{
  "n_layer": 16,
  "d_model": 512,
  "n_head": 8,
  "n_kv_head": 8,
  "head_dim": 64,
  "d_mlp": 1344,
  "vocab_size": 50257,
  "activation": "swiglu",
  "norm": "rmsnorm",
  "norm_place": "pre",
  "norm_eps": 1e-06,
  "positions": "rope",
  "rope_base": 10000.0,
  "rope_fraction": 1.0,
  "qk_norm": false,
  "attn_scale": 0.125,
  "bias": "none",
  "tie_embeddings": false,
  "parallel_block": false,
  "init": "uniform",
  "init_std_qkv": 0.0267,
  "init_std_o": 0.0267,
  "init_std_up": 0.0267,
  "init_std_down": 0.0,
  "optimizer": "adamw",
  "lr": 0.000661,
  "beta1": 0.9,
  "beta2": 0.98,
  "weight_decay": 0.27,
  "lr_head": 0.0045,
  "grad_clip": 0.5,
  "warmup_steps": 361,
  "schedule": "wsd",
  "decay_fraction": 0.643,
  "decay_shape": "linear",
  "final_lr_fraction": 0.1,
  "batch_tokens": 65536,
  "seq_len": 1024,
  "doc_mask": true,
  "train_tokens": 604500000,
  "steps": 9224,
  "dataset": "wikipedia_en"
}
Each number is 500 + 40 x the weight over its row's rms, rounded and kept within 0 to 999. Layers, rows and columns count from 0. Numbers have three digits each. The size before them is the row's rms in percent of the matrix's.

# layer 13 attention query, 512x512, rms 0.0331, rows 0-63, columns 256-319
110:492524544514461563518475471454548485414513559480551404402488534530488490454554480537500459477499438493497511482565480436482454550486475445526518451467490513437497526443384475475466479468485474
088:463467531505508570510519482457526530454591498487569469480463505513496493459533485536462533527530488448451502500554517455474519492470503454540533528483498512518455474477433518487470499532503500
088:507476493481483399482555534562480490555483540450491530523523509499504480544440514476500557569483539531522540545466531569534494455476502555473504473555492456524523495552591531488556512486487549
092:509564537522516556517527514424607513420535434485547420458473547501515509471556511503479516482452526480553454421426438517446462512559467481489453492445503516486549540506467501531492492521496433
094:561536511471486544492473519449526468481512508461524394444501535517520534464529457523485580541625480429504502518561515445509497512527494507589584452545466485423519572469494520533456580520490475
088:514381510490450495444525521528492479468499563468558477486440508525496476486377514536472533542507411486532551502564453421526514463450494460554495460484498492450467493414549452518470531474528555
099:495510516511453502513554546489423518528562484449473519491456494477502501471500556496528454512552526541472441480461525545485511536524526531514416527457514546528473530536523489524520484539532443
102:480482470535489474486521508517411501514547526554464563506510512560467474505539492519489487433477538549479534512512487538483565595431510463553506561551506471575441451594497581536559498486548541
090:468525508524500496521515537528491513473556505502465579535518505528502471473544544515513490472513506534492482516512419518453478511486530577442510619468452494609487514548511485456539459463463544
095:500461468486527488480460452459525467556439518496520454454500486494503543457459462582377532591490448426496468520504420472539536495512469486483486504499483485536505494440446482587498541555510518
095:520465499457496519497563483455508505524494520459487426489480495540512511421472468502537504541510514571528504489476539432506474528587482484542497523471516536478512452456464509505476472475507439
098:477494564527500486478485494527528548462566487551479526583494509564486496432511531545468461475543522526473421557463531547449519509530538482503532561540514430583486483569500489478554470544501534
103:450407461493491477560465594518478510493493456524503483580507495499516415528473549459496486530459583524493471505485533580441465419473541482530413508462531511540486507463530424491618541421483493
092:513524503452474537494413464468534563494414494410456462477534509496400521542475506528549483537460569529537549430476509541533542491397439487522488529453513545478485480512532485471521511455462464
102:438509532478572532462480440450418456528486490549534534546561466469501481554528520390567465472541511531537520522513474448440520432507476572462515514472459459461536487504494486468426490464481520
092:511559450491466496539427456457499576470564509521484429524520455551496532502582497520493502534467500523530544515534449469486479517548530502465508527518495501526504520499533454502489500502493523
101:519411557568493528416574442492509482499453474556488576509465498506560550501414469509495506462524569513468438559458475542486415410525529483525541501508545484548525542434494460553533491532489466
101:478485513572450486517529476517516476567505456406526500450532512609498503431437505515531548485506509539412562513525432511482511473546446558537495526478504467529476454500558564488474474446439526
096:455515505439552493508546540489506429472471469473569543492453499507562514526488534519523499469471550530488468553562494509449489423480542511463499471503447473503541487515497489521459535474477491
100:500480459538542491478504504574514522459532481524531471459532508493463523522512532520493456419457494523469477495520581587526520558530520494514561487561515507451514463520522495500609564500537548
094:477494438479491495470480518487501562531536452536497500453465539526582519519518469536590452561531476510475547471411550506482471484514480490488575483517484470566465515528455525522515452490464565
116:506588511481566484500482472508513481431507495469483462455504503511529557511555494429552519448450529477504499492512532461515510519511433502531510430509438513513527466445430487479455516497462418
105:499512466468507463536518496509437551530425572456549593398541487518465473457435502465465476549504574559571465528470545462556524504526486578566520546486507514502487444523524470556549496505406507
099:524498573482542488532471504501512568542504470540479575507529507383532520542513513525479451445523541463473524461515517577475522448502486532478450521509494485555511526508482502477469505515448521
103:452483485493509511550535522487536455458426468478526510501527534488550456440458515510428613430526485508512474580508483565567492467479451515523421463480446495452485493511478515517513512529493530
107:487348507543512526464514542486536511507496405509500516526453564465519540485427476514330520458508463524456494544466492519509544456490560497518461493445501483455496531506518458511506475561514502
112:493558564487454547496482487550556569543564476533504550505526467464519452486472498552567534562513405532514500474435496566532485504555478430517547603485481512567523620472506538494533448497524594
112:584524491516496482587484455570478560513483477460513456497493514535492509521569494455490483526487488483492530473495561508591502546508453475461469517557539504539584604495486479557551503507486544
102:526496483551486478509441503556553520501512410457537496535535497506506483428505501513530505401519552539501506485502528507513456423452476512544583384528491502542504479538485499463526529506487501
100:590465510446474488495403533498516508570557489470500527495526571451539561551472502477505529578487451523528476547482548447479491541521523466519559486518498517507443544515470597496482452500522515
110:494638441490490486543494485463464492533499506485505501531476494565544548476517503532536599529476497483545504468535513506571473480622428510522486531559486530542470476484430531535477530502502500
108:512482548448469524501495485496439495485479448438473557530511486482509511538513498429452471521507492485476509566477515466534482537524531546492537596498547540459540500529509512521438535554493455
084:511543458497538499506499468483526452536525491507445510561451484492511521539473512525516584515494501552488401491524507586499433562474490498518482466522475421453482516517481447516561496483525467
096:543511560489496537468491463416543486407490482475510421431486512501486514476522474540473484464518513473439423507509513480430448569574514501519524470480496443455481490499403475495527494490507412
082:455465583497517497458552514538506526434519531469484461452502503564462534425452509509447502549528464511510545527495453483488528504455500403579558547502517564486507498460489522497473500567444494
085:544524461516515487539531476499499509495510491463454510519489525447518448497507525564516498509455478498466523476503530595434481518526528435535479496505490460479515534553475515477603510475508504
090:470611550499532534522491516492465520469434489515559476427480486478533527485561511512539507424547479532529495492494480518506441517544482502482513534476510528471463508452517444495499481507513450
092:474571555500504526510486525511545502471451479513537442452466488494561485437530499564524510471488498481534433507530444442503450421474452491482445495469504565514480559434432448546442488530496427
098:580498455468458487477489449564518498504494555433497483462519500473473468501447474508551482499508527441480515538521523537490534486421480520557475517521480485492507426512510449499558553526527535
080:624504502438462482483509443539480490543526535477522429521542480434509522489512514541543502463586449488479507520562555434489495509449478474490504520507473471498516480454452487502570484466496580
097:535636529508458478502486442484514489472472547460481517558533497494527508542536451465508462483503461502535505485470560547530571606480508465470531588581542482534529444549396538477498475531505533
090:477538523522603503493512434497502503490495505538482432451483506520464468444490451488497501533534439505528522497498444446535483447535437548551468470515493543516512551500488493520429537471515445
096:423455530534523511540560599523493483466497470510501551463511467498567462447553508517505445534517503499469521517536480531433511436477528503494476458415512559492511577407524461457461415452519463
089:511576424486453545503468499506492533556537477513553423480501515473560493525438477528499488461490490496498482471464545444503502475464497523482411483494421547565469463469455436516496573503470476
096:489504501507529470521497474581464480523560492520488522507492521543516466562506554465467480491438506546498545480441541477502481513528511542480473450539513493524551503550504533453497475518491551
101:481439487479487515527454530461539523505447559514509504503486507517551482474529528535443528467503513479512536459562536465457492457521538519491517535435518503507493511445556436511451488538498510
107:408498531502543519557539509481410435436533503515456523511499519533493392598480525503469513527452527482501529501482457560497469511469487582522404543508580530515528489538542520548496500496490481
101:505488427505490533563518462468528557490452547470515382511542489448481494501493517526434540556408468484566576482554461419563532497412527451511432447500471503485487497443483498444470537554536508
098:454471521504536472497546530568524515498578456488476501538483520588496493505495505455499510491498565548531477558486516442431481509566505546485593546531461477477549488543516503532472493502478550
117:531457489447553491512609500541500490459573502493467431413525523596472501473536507485474505495495428516435504433517524541557534473443511547519511481545528484389498527540561519435484475551520561
098:555518549508407522506462526562480501483547469438453555536498500529507479509513559459516439388536487470499487486462496473444472539513459464465497547534520434541554453539484544444498471458552521
096:544518423457529478502578512500601494457532500550544482528493461550493504493476505555455508515531440568462495413463498472508461527506393530539481455495503479521458504531544558492473483533476516
117:488534465556503553575505524513431491496603498442505498532527519504487451510506503468507506515479445546463520490524502535558505476514502445486502543533460532536505452556496557523540521493573472
096:535458420449489521551523517468486497507490471521485523482549429451501486480534520473525417504567551515417498522509441509478507561484472483497515413479501502569470601535488470466535474542503486
096:511482523511452515506453414570488573506500538480512457531495470453511487511562493555466525508520444530506492529496525537435505477532520540528397523517488516483457584562480505462400444542511512
116:454549441560501553541543484475413487507455549486507490508496453405499462438495494467541504548484489484549480488473502466528539548488466500553456438409519541543433532454507492498497521519526421
102:506524538506544503471499518558539421509506463496572554523437526497522547487493462486486558564527538528498463454530452480506446533499438481550532424473518461595482530492520493546524433507480492
111:496446497512474439517530506503481453544443518438521505467489522511455552458489457526509541494550541520568491519490532430443452508581584502563553503449482450531550486447529505533525523448487560
108:501425549587523488536525545467537471492493471518495541527510443486427521398464495486494429514514551422428498590533500477446501452530547498546505469451513478496479587402558428458515537540568501
105:462504494474573527472433479511495439453521424505507512470489463479572530580486502479516501483503500429525506551533464501548502563438469471513448490481516501464497534551487511480582550535469463
104:546445477477468488531527483521569520537537507557474523498509520561536566509501551532554561541458504535464491476570459529485408545476512499504551447536527478591514584562502520504521452481508576
103:467514537452506477459499478466431491509490525486531504471480532481478537565489463488461506503511500580545446479471538547528533569586502496532497541484485491467506481547401471551543519516467557
109:594534475485451568439391553552459491462398518595500586496465454476505540557518467500544480481563500465522485506472512475495479447444417539535550520485513480553549567522549526499490454496498526
108:503594501493461472527468492493564529510526460494524469539509502466510465456592513514391586565454526523470556498606489493446478467469488514497490562442476486483571514518504509504536475474520569
# layer 13 attention key, 512x512, rms 0.0326, rows 0-63, columns 256-319
087:514470454530521471548545490547399442491428524522531469491448555481415519456533507544498487485570543471532549523496413466560552518538519518543468552432550500542554479497541533521488499498512561
084:456527460489500450456524547585463460520519474575494525520469567501495499523508552448569412523450518540500554535492483522565519410521561499485492503460503520554592464495509583531483477503473544
087:589505507520455480478467545557559502560550450509485527526510469430529505465505524431524548507535542477450473532472577572556408526421519515469462471570519524518515446549511527529561490472493482
080:512462487502465530547547517469505483397511556473492521463533553535469492481510490489459485477488429485483554525517498430536538484649487479480414515412494511435480476473462495542488498472519496
096:511463481538425482537502482449442481529498485536493577464488537536466487474431538542383459514430421454477501433506459488492552534496483485529520517434489526461539483532488485434460508545485508
090:498509528531480514539427501508548512566505408517447431506506544454481510556508491539528402530468490494513582497511456483510495518538563429497537508470523515494540472453503506525493520488525471
100:491560525513507494464488488465512524559445472468490514520526491495524483512522516509475552447515553557502503500481511531512470547429512487488510467530556396564536508523485494457631485515492463
096:511552554538502497473521485512444553553593474483488490562557576536563472516493466466535581466506438567491530485512521517521495479541497476462590484584526496556523496508505551550458461528452502
109:548541442522501478458465451521474445572454530510534556605478505502507529549493518492467557525446504505509479501502548502480481490527532538486558598606499469536505516525469477512464549535503468
101:536415415567463461510413490465521539447423517479521475475499558500539493526511491465447451532488528514508541503515463462488503451583509431535523499363485483495467484413472455436454488495557502
096:457399540487462487559530492508530480426525524435516437404447464480502443511504547509529447537522538398492514485426483552507565504521516552565449449423497483487516531435484449457563475491571531
085:507585511608523467528540463538443502536472415561513567535532522570458442538497461480469523430486530542485510488534516519575458527507555543520579539499506433511514478519513493462478512538552508
118:443535491558450494455397535564526495541511512528519485554484527470512481497475493453514512525489503499466525537488494502512439476491610552474531465586556477465482474480525533502456521544482494
094:455453495457498519480476452589505493490538449565422485562530542450495481456399493504451503581509536469495472498521520441481558492443479496616434446403509487435502513453524458537536532496531498
110:491500527423537511513549559511494516431559503543509499542530457439431507493508490515559481560466443492473425527476491553518502477471452458529492570513488501532516497502563548487600443463570501
116:483508522465460511535468448457534491538515527468478460540492478398494458486457499527481452500511550463501528527480470551470510521443507558497455431345495461445490435423553494486529473509520476
112:489558434564506513497516491578542527462568502451532481478417518511487513573545458478544568412499496460460462559475562494508491477540613589470519589518496435507560500489528536506471519511509493
108:569561538509486486468502489558424512443477523532532477526485554597453476520488512484528500507451455509510488566532514491438473537524516523540630561618474504479526443518499519493538528529450504
112:536561491512500465488492483517461483516492520527514586570511501479478530536568463496535503485469499528446524533477578517492461514506516486433579564600520477498510502584450578469472494536519510
094:493501495564482498544559534550521441546523480517511516542495476470568538481533437483501511518546474469548531526527497499526444536489557500437475498550519586465499460500478527457482454521515507
136:489552567469520501459597520532452509506563497459500516511495490513493556558535534477508504526457496489479487507415492516384444495470545537422494491645483455542518511512558540505512461441501527
105:505454529429469502515531508486571504435505546519490492469509442457524467561528497530539452490458441441531460458455521513431511524506573498533481491454458532477542469486460477511505504438496483
099:568527549514514490474525465482456482576419499510476484478541523592478492439447537533504471481504438528481502477551505489496570428505503480465536574523448543504484424525560442537501503522526480
134:507434458499484567519526454479544428453397481469537452471497475466455486486479534469430513504460488498485520548519478484544524486496491588522482483354468517456486479497455477519505569561481456
106:513567459478494469453523447516436568498484491541486593460479525572498548491499435478453503410498505542410499467525501493515429548556449511480503543463547459511556514487523460493472496514489510
109:519480500500482501514494480459515498525523452424520513537532501467517471488536502527463542439547552475496447531526557498571526487503431541540539541357474535523494480480474457513410558475490479
112:427444467499445564529534500520454524483505499480460515571526476450473426510427507539446516598515528495475511551487466487521458479461534493552494464399513507513501504431477523500532531592440453
114:509422555484540511472509500556487515503522465452520460511463538507485526483512527511493389512515468436557548530453501534595521450423463464548523530415524540511554506489508496518597500457508438
105:447503521474505547546574484500463546497437475481451502516493455425447428468475527573592505495509457481538488520502491494410459545569503538551541517493535498477517475476528558433547443537497506
104:502455519567462527543460549449530540512378459455582503535496471493517517490481565505483446468536445462501469437490491578539521527494472536491431459385531520469492452543455512438432527491489416
109:478503515473476526559519466426498515451502493460540452488496454481536540514552504480562438571432585463518507491453527466447520505450461541443500426433485514474472529527508518481498466485512511
109:478389549415500522562432576449534517493512405449539515532488453521515496455502532507465555569507621513488454516465441506491514449405465439461463492519427494518522518510479494512559401486485484
101:515517541520470561504487487385506486391446524495530447418521477554489442454522459518457458475521392486512467413571501424471532520505489485546494489511537509477473523460448439467393572462525458
096:489468508536466552577547440438479389420487514519517406492418478543461472486571520529442472471539488455483467484539470450558521470511449501562419505482551482514517546496463473439451549499543577
085:434519498487516504490486511491482466514476498482474525498464537497530457513480571511490422500472563521518509447504488507575479555478521515423515551467545542564546517544574520507565453477529566
093:566538544549460502504451476473537523534537477511562487525562514494510486458453478514432529527525494474450510502506441515494479500483506521509510504535474507519443534434479487437445503607462457
093:490492530452535534525550482490471456396480604484486445484514501517425487461516510526445530467489452476531528483501428478488585466485442519564529566442494477439489487427415507443481474559523585
085:478526494505502489520492435463511476392500547492470471429398486530452477493498455516457478475510547531511507515481469470516543465482554555500483508417532497424446540474415495482475486493522507
099:476511476525508504480475511501517496599479414499477440559537515517538466504496512510472559548479598521515502526541493483478539459470536565567511510513527441507484469464600526481497497520512458
085:491556538552482510550463487479429517389501566553483529505430504474488519484453493488451467460510361434516528483542490484462457517494570572487571483500523467490483487478518496522456554529551500
084:570508450487475470512526515519489494568423535511481515516517441443464496531491542482531474521448485497519445518495524501570557542415454495479480544579539474574492526574551512508499469492492583
087:517407539493431508476482549498486468521599573530488536565506490481501470439488513527484502518548449538439500473554525596457461514535489491472479506468521586426543497430444508559453528475512504
101:515547568505510500464473450472508503583566421504472544552527502513482478535470503418447511481471541497508491493580563518457496447498505548483502459566478476491499461537467511475432543484477469
107:461531474512543499534513520478532479528474487488533463448480454464496507477437536508496519549544538501512496541525412472523500435486570552497491452430558482521525520459516552517510454536540513
086:513572531523483484472540526494557500517570449483497588473462499550428538540556486495558554491500513618497487503491527522445450516469511542432473501623482494584533503545456552514544498492431512
099:474549467562480462504558461484438498535495570520492492574538430508517493490506559472439531478490516532532495496473506559416419504516542542564501554473545488427526441462434529475443521510527499
104:517511452476491453438474506524472535519463471552545507484552570560498541501554502455471529473485477522468535508479509535454414501488519478474523549628479479480450495522444562488566565535527481
086:470435446547479437476488476549466506457457492537522481448530477494538470434462549481448512459491466470422442477490497539493546452443536471608461437462575534444507532472572477474457531511528519
091:482549480479506439550541549489527478472553494542515504526492546550490544565559439561555458522478495521472489519519519481468404496512519500410572584569506465576419512493503540529490476473523520
110:427472563521416502583520526565459392489424491508528471477554501544497509514562440523593486527561442507467482475483458557469472454429499377561516476479562473536458424483478486537561432456497470
082:476458550512407474520572517506514522487539387525457470477447487462493494486559490468471492581420477544542494493487476508535526525516545548497455488528434506506500514591514545471517427534492486
108:504493452454506477539507493559469474435421598463521463448518442509446530429514528501484491478539424504476556552501483462473516465471508431544490487435523519488423560498405425579541536479523494
083:494517518532446476535445492433552493412507456529530512523449502463500493482486517496572492469535439490490483484540463524553460503438507497523396481500537464528530525466526521454540530507507475
106:450524551556523483476563572553503462554582463544486557531507527499487514523479532521460478518467493512505508580521548535533465471477548567465542567526443445528503541504513533535526492512542473
106:469529494519486457418461455500481566480544479540511517564504520493493480576498480454507561394484485532493441564526559526498468524563467537488584531529471489465502447532527519485502470525492577
088:477536529427499498409515476560521395498538433512477536425533534506460487462434538436530507499438489542455510459512510564522553476536443500523527508532512489514604558545522496536566479515503583
102:518436491508529500524581542437572548528497510527522441545465500571541520518522535459559452469499434590493389578529471525509446580505516455510450520511483483556443534503486469512535503477495547
113:554591535547498431497495471469508548501525464469514556535518517566563501552498473471544450507440503463527586501556549460476489595595518537532496528571478513513593464456534432470438503508487444
108:533513471591515555508435507445466517423446444511504522506479531576472466539475553464487493499495509541519491524550562439583499521489565482552481453458461493520525473488523470488432485554456472
106:464507592522508487464433469437504483468591553506477606521478488486481572489468472478447519524490520522462490489525525500485502449418499445454535536467474494483477513468457551540516467495503467
106:520381515485454512523546452535433502476543587456464487471418452509492513454518486495497466430526465498439541555467438556447513476444522527441476436378491503463482479544502426483436543498496531
102:469557526513510502493563475469578490566547521469457521538571486502520479509533496456517555506488540508530473485496554508509563617481500551438545521513556554449496484476581499544559491472469527
111:497528511442466472515566470497507502547551531450474496554476478521497563558524565525555491522437568520485469523537495455461569497517524500511514524523456498536516428568533472513445502456509514
107:501487498510442479528482492540476542506409493469555578522519501544568453537469447507480505461482596481504523498511526456550513530520423491478516478489411500435501520601562503492413518570463561
# layer 13 attention value, 512x512, rms 0.038, rows 0-42, columns 256-319
093:544420490482520492550461501448570463530518454410464439573476471457508529488541512441451495530417522484500473549476518457484526599516529552511444444519448450507481536433469430571516439480476485
093:519535463501566519479483504490609430443486479464506500537468515505492470516467506459500563460501552535562522517537488486406472470483533565534472479469502518464563469504402516576439469493483473
097:389479510526459583530534456535444535445491455473554507438487482483469516532572543535530408565494448530553528407540476467481493422494557479506537540500504511476495485473509478563476459439461510
095:472522465522494486485490533565458518469471467499550459499439474463521516525521490436503526473430481518510475523568486533543526511500546484515501542485482519494510543578492510432483513519541532
091:441568474483550468513537511520486599511500557458453525487515505527455569420497508523509508460495488481514554532512490423581549542496489535519540500496494414564504538549612547446544487479524496
094:480530501529596485439445562524462484557505427518520430524499570496503585494591454549488518489493520471497488440463492478541418529524445514454491480554513471503517527514497513411512527536500502
096:501491428442465535480479483581508465477461536473524494467499570481502453528510447517519524513479443540454484501536534561525479499520546521486543463495557467523539468427579540477466527532473532
089:443491473492504490473509510536483477461477554525467505516533588520519457588519482450534566508387497514487450530465415474509457491452517472564574481493505535579494460448526501497459569465436525
095:454487531448532495455460462466478426482488437491455491513524489609525462533524514538506545456497488504536518502514495513510565469514551490463478528485570482502483514494468523477472583562408529
090:431535461443557568391362491495491471562495462488496513561481464538461480499524506479445493509571545517525583484481530563422516446581480419474526554491506528471523500520451540539504505523474431
094:525453497396520449508528500514530467518468528471471519470569467507575519502549444490498465540455465484431546507521556460526508483517493537482515513485474529458537453494524521404455483472473515
085:467515509557532493517450466486394437431481544569491445513543533489492584466503508561535457519513510482479494479454471523578512430518465522448504491497518529536513510504513523447572533455490537
094:536556551516550553456497478484547563521486538436450510509462425539486572532491491555447426437496555484498448490442514448491590497486493509532527514502467481391501510536564480512434518492448532
091:600476500522474420476503507493485450517469483518468521537486468500563556564441482455460478514564547512460485523480576589447544488484455462436535497530525519515524482508498481478416490522439461
093:459537474505474458426476524505477485535499448472401549488550472504454596577480534468451583532521497481475483519503506450511488491559520463489496520516498482425561509542516483572463437441455496
096:432501511465540485487539533528463503525506532462435538518487503495497527494500533477477484519452531443516494507470498431469569529497503395454526455519466498427568499498527553538503469514515440
094:495488531549390583546515456444526467483493499523501544508512471523492485555476471423530499451487460447467504524496489524491532482556503479450480500553543480533484481472487436535462437473498551
089:453498500559498521516461462452460425510484514525505485459524501441427503433550542513529510497535523525602520540524495526451489528503507499522472551468455585590498562549439481555508475523493445
092:497483501449573569466469547492511540519536523504485552422558491438447521570550497473452422504529507550477539502470466558444539507503429440529520504476522500410485438550528521541485451473523453
091:508501487462520486504531520549432417454510514457498423473525544506486557442513518455578437561576460487545559476444467532461488487513464424463553547482525453534525528516509534464443445505455537
096:551601490508486501532459484573540452521511510503533488465495473517454435482479471486476412544430516464446520463545481455450487484502554562513504479488513415540477525527426509540572505451457478
089:403475504504463589401425510500484505542522499454525608501497529522470514506444519544514561467490493463486410462548523503479498478514522572546473528529482532528559512474501465603409565422515432
090:513501522469499519426530449509459508485487472490474502489451535495471541467487436457527505526485484451515473582469515507489526494471504450546518541467442518565512478487541484518503470453475447
095:494456496494595553500543516540499534550451518505506521514507490485462444472538526454512446554391466562451451437394530511454466522492517464531611541479502510474533416509536522443516437513555492
088:523484461548477505536510555467476526525500549523481491496588520547485478472464491487485518573587473508537553469413526478471518538491462500566461508527500492476506469448509472438456547530458472
091:443512481485491541528609480510534454467509469495426498490478478437519446478494548544505531373489503496485504552512426534487465545483485458520536540492579470432489511481561508474528537486474544
094:501546566532433476516593552470499508513539461532444524452552481472413541512485594587526461477529447441545482474530512438549501489444467490540490542497518543606567542526457503526549429508488471
094:517501440496510526481503564479432532508519514485428498521512569484490540454419492457518529565445419431502486567522401517540540518582506538441518489492563556482510408524438503467477497490505540
091:540528512594492479496498581458529507546485518566548510503481494523515498464508507567474491402521566452492458461486532495422481612494503500490481497470598512447501487507496480521420522499541491
093:451440509506566556534515475476528553506542520483540512539504480483505541522475514548548504476524490503417571427449496512442560558541487455532503546489465427538530436546510503498488539523473501
094:532455506543457455471528520436562471617515455443488501488543509487521533518510486490376538514533508387464497504451509504520483469571556440460486524486502474516458504492538520536503462528443564
090:486482488452514498477471499494534504553493470645502461515465452503526459474488498454490486585528503522521532493513498503501474474524539525538488500463508519558498476546504503512497555554538557
095:471586531527443506470447466460529531534509494509457491469405516574572446518511488499423504484495515521509493535454529535395473521586591528549472463514531444508465460455468522566499502548570501
095:398487549574493464499473469535501561514531502552498462504456444557494515521535532501471545528493499607524515483481469558433555506492527513450418475502409538512443511491546501449562479566447506
098:510530475497468476513491495484520570440504483420470491504520486511427548452515511491476372516517492507527529520506512526541493440465545480526495484489477449528489576519546544455524468454459546
092:528561525547440442461503482521475487475528474490467536467525467485517475463449521567439523528504497510377509445543523527485537506540527560476582475478571484565547517441542516473507519497544524
093:469468520504490503510463523421490433449535495583608553483519443514536446508489430522515527512516547556527422548452473473566517514560504498452494523514450489490478508527443441487550572404519436
087:460486481480491473483451445512468484528517484573502569533530560502454489550502482537432444447433470453445497440591411513452476523567516487477516538489458457476467466506448477518483545562453520
090:472534459490576495426523532518458509537544476452487539526548471499470444503445498484491483494522503499517451523516573511537463440550505488422491502528437533476490477459428447480525480459528617
092:487435546499512452471482437485413509467476517511511484527489545494510517471471496556572472488525469458543459485469476533476508505458465527585490431505506474465519451469510473484496597496480483
091:510474456535501538516498518486509548532468442477492541510434507476525508543568484464495478455497534477519486482593470558458573590535486423500523550490517534544599483502475498463514496592512474
096:505492442475511539570547507490478584480513459518419477463525544511457523525537509490519458434484506512518506474427534449573534451462466554525504582515457497407525515533516514471504492406498490
091:529554466386514521485484462484564453513528542461426537446466472430451487505527434497503471464463551515481442512478524505543479466509502488494443497514405490584489518521521481549505501449455524
# layer 13 attention output (transposed), 512x512, rms 0.0391, rows 0-42, columns 256-319
091:559539480462463498563471394434430480449510448468494496430467531481518505491543528495464460450474540472436486483537508471600508456498463473529463496518443529598498512552504558540513494560496562
092:570415483487419420470509476467487526583507562455519582569547486538504515464523548526485572505518505514489531522593471488535440491522511560439456471440486507544507513492484548530528437511498497
095:434509504536510520518517528547471522528422519503532535414374451470463528536442485470455490529515511521488456521556414491487542525548425524492574482420469403502499457495425504526502484528504520
096:550474535473528500499510501478422495510541499494522505545530552494526645504446451416493548490494453587491489550491549437462551536478505598534562501498552499450440535468519464538468550544489519
090:471547573510467495481479516523500522540452512511466420506464512430501525447562575505541441578522471469504476439419459471577499495568471447500552436485511466432502465488546493495535571451487536
093:511541530504539510415375512533486492400363487486489396473447485519466475517550517460458417528535548473503499556479435502495517509481493433469510525457515488544538537492423548430557508487512505
095:488471510517515530524498542453498487541478481463527470513501529515526470505447432494491561455507498516505520493487579579441505478526539467500527424490533477477484553478474479421511487529495522
089:545432548557503495464505507478475457466484427499503523483503510466489602546494487463447466452486464515459427515488518462500451583529495518452458556486443548558498550490479474536590564499519520
095:497475504536476525515425498470505499490481497527492557502525463479552542534449476515515592491568510455486457521509510487520546495510448525502540587432522478507494491436482565490508493414500476
089:498469611512469533493430532447436535551542516476522492476483471490538437470547558444512475527471462547472451564550521569459511461536540555516496486472481544461447445476448489498520379521526495
094:578561491537533519481542489427535436444416493476504451477475507495521533464448490431529475517542533522487502472466559450431529491551595516530435437525483439485485503480510495553522582485527520
084:477482548479499526499454417529450473459471509479472527515459485489490515488510450475483564527485440525540483488518502518600522586460544514522500552482505509436520448429474455457520445412454470
093:436511474505568554497532473456545551507476496501499525505516536490507520491511519449459451449475578566542456481481459558497465446501526462505505534552555496431429512510564558493507515532518523
090:541491482514538494535441591445504469477480509515490507459509482541516522504502559440469487500545497494490523426476505527473534543429402565444531421511504532494494428522447490456470573486472501
091:506544457499488492515435515490520484516519508513457531478494472509495523514492501487444532504507538488492497507586504417528570535521463547494515558480508473434462496475546485511529488500504428
096:496473488508494520509476526530481509552531487496464507454468505469482510484535509520499462530509477460559523516501524470552518528464459481560477494495508501463494527499503409493552482456472481
094:518547545520527543450503461551450482406523457455532432422489505525524490499478443480531545479576482474520500570501448473511510561506489475450511482478437442503516521485446488529536460440475495
088:476458504488489531441517516463484423532453502519469521552443504466474458539450480555517572528513500463498520491543569450550477454519485500477473571478458505585459553490450427513542398409502502
091:538443513489495484418495526537494522460516578507518437456479530526463481473456500452451502535586516544567507526520463544420507496519517506531519514499467590447481474500488457460511541478495506
090:493515520492468515505485562504526441389513438450504495466534530485400469478521484464474472474539465476543509504469498528458514547535395537480511432540588472471503471501531411499483438591460467
095:421425450485436509586537456517484522533512428528561523442477503500469558480549539528487481491470552429436529480467495502568464515472517463546485548483504420484475530514421458487447533509533542
086:502481532520472531434515436500491486468502485519486453545490508482460464511514471493562521462461501509520568488484483459504465483536509513555485480477542523569484476516480543495419550524530549
088:574502494442517493431444484515495513409484488519494543509429474499552556527522506450479486499483430510459438486522555502507490544455479507496568553458467483511469495468490521473508523493483524
095:485440608509542480498518439486422479485478493483487490426516508509517474441517464463500508481486458528476449529496549493458542524408466516524573487463427486540519449540509570484517556493492492
087:484471448491442609446561473528443481425462463527526534508479460451496537471494478438530462493483502414463458442502590535456436525443506526532490529544518475492531484542441480417514469456464523
091:523487489525481477471554562585510484473466539476437536425483513571451517512500547561475519452516537535520524584505402511486486529454460468554501472545543555540488604476482433512511516412492513
093:476449498506498478421458560519532440527458403495512486460422458475466464544539532509515547572460557480490491490560379462490453500484467438535436585448519542510543509503454519478459475447527503
092:513554408494535531544528583506444532472477507529518546568415469530550535524485436490512547511536524429510502478541495476505495513537621542507459522522543519468452498478555525503527558518495438
088:443523560500519518462567533536566540538466611526476500474541535461472393495445498465494464502514579494546528504492454527546487534468468531505481464544609477448525464611500514483408517496537542
092:459418589530553528489525485465506494472559472505512436495543500504506508434497476463493471538576466505470441452450493505508526495536493524449499509523487429540562417484527572497466548511439481
095:518509457540480545468548559441508482527528529455469443557548486558478489550517481525534519468495517429527503427530524537513514496472472489486416472518454529481432498554532457449486498526517458
089:545507563526524528486477517470463483546582477508524466473522576438507491449447499478611387466563498464451499524431553528467525441495404551575555422523447489500515483523499478538509515544452539
095:515567475495442503584411500460506511528662446453478485500483493539497520491517461521520468521451553479435467534499592525508464512508502475471493585523509489499509472531514486457450483489477498
094:476541556524508480446421456482487525498447494470488479462461498493483476448494487502459514564442455554538529551458480506495473426466518516527499451515476563537498565482441495492499525492478503
097:498571505546422492545575527499461484540452489514519484450523532478466473465516579500546446468504500454485459494424430562582542517451412407505569469484502471503567496484492461473553513438555521
091:488485508469514503533454537502513480481553475538537502502491447501494545516491470516479514549487538461477565528515526498479553454513503535534451491525602521478472460481465453467600508501526522
091:543411387522520473510501499440454488464437440542540543482471520520496477530467509460508523505485539531502491545516471530476467509548469527446483547526447494510541472492540572534468503457519469
087:475448550532483521504437523572552486459616476463461501444572571565538546494539536491526490524497510481502541469393457511493580477500424484494562480539506524536509537508470471538434553530461442
090:541531487557513530483492511492514457523394522462499473519542439429444417450416432524538529538484597533534516483444473436577485477507523465409470540517496604503461456511455464443534466475539489
092:472460508540449466515512419487530551450450423531533486546491496545431495467475514443508513560492515472487491512435489513439480508498451443531559519492514432573566473514490612558446507512502504
091:470535421498507561443440519570551487520525495478461544517542518484523462521503562511471550523465500520493501455527516485515497520459487548490512442565556546530518488483463465581490486515503516
096:512630501496506461444554430506447497481439541538516538454517511419480514512531495433554468484470465462549496517506485493570530498544506490498498620465440588586543520503442506525493514349537505
089:451501567509436436485498554507464473502477571549480577483504451429476509516506453557476565437508480545520487526512440538576531454488451444473520520485470533514509535531522543476502571558516465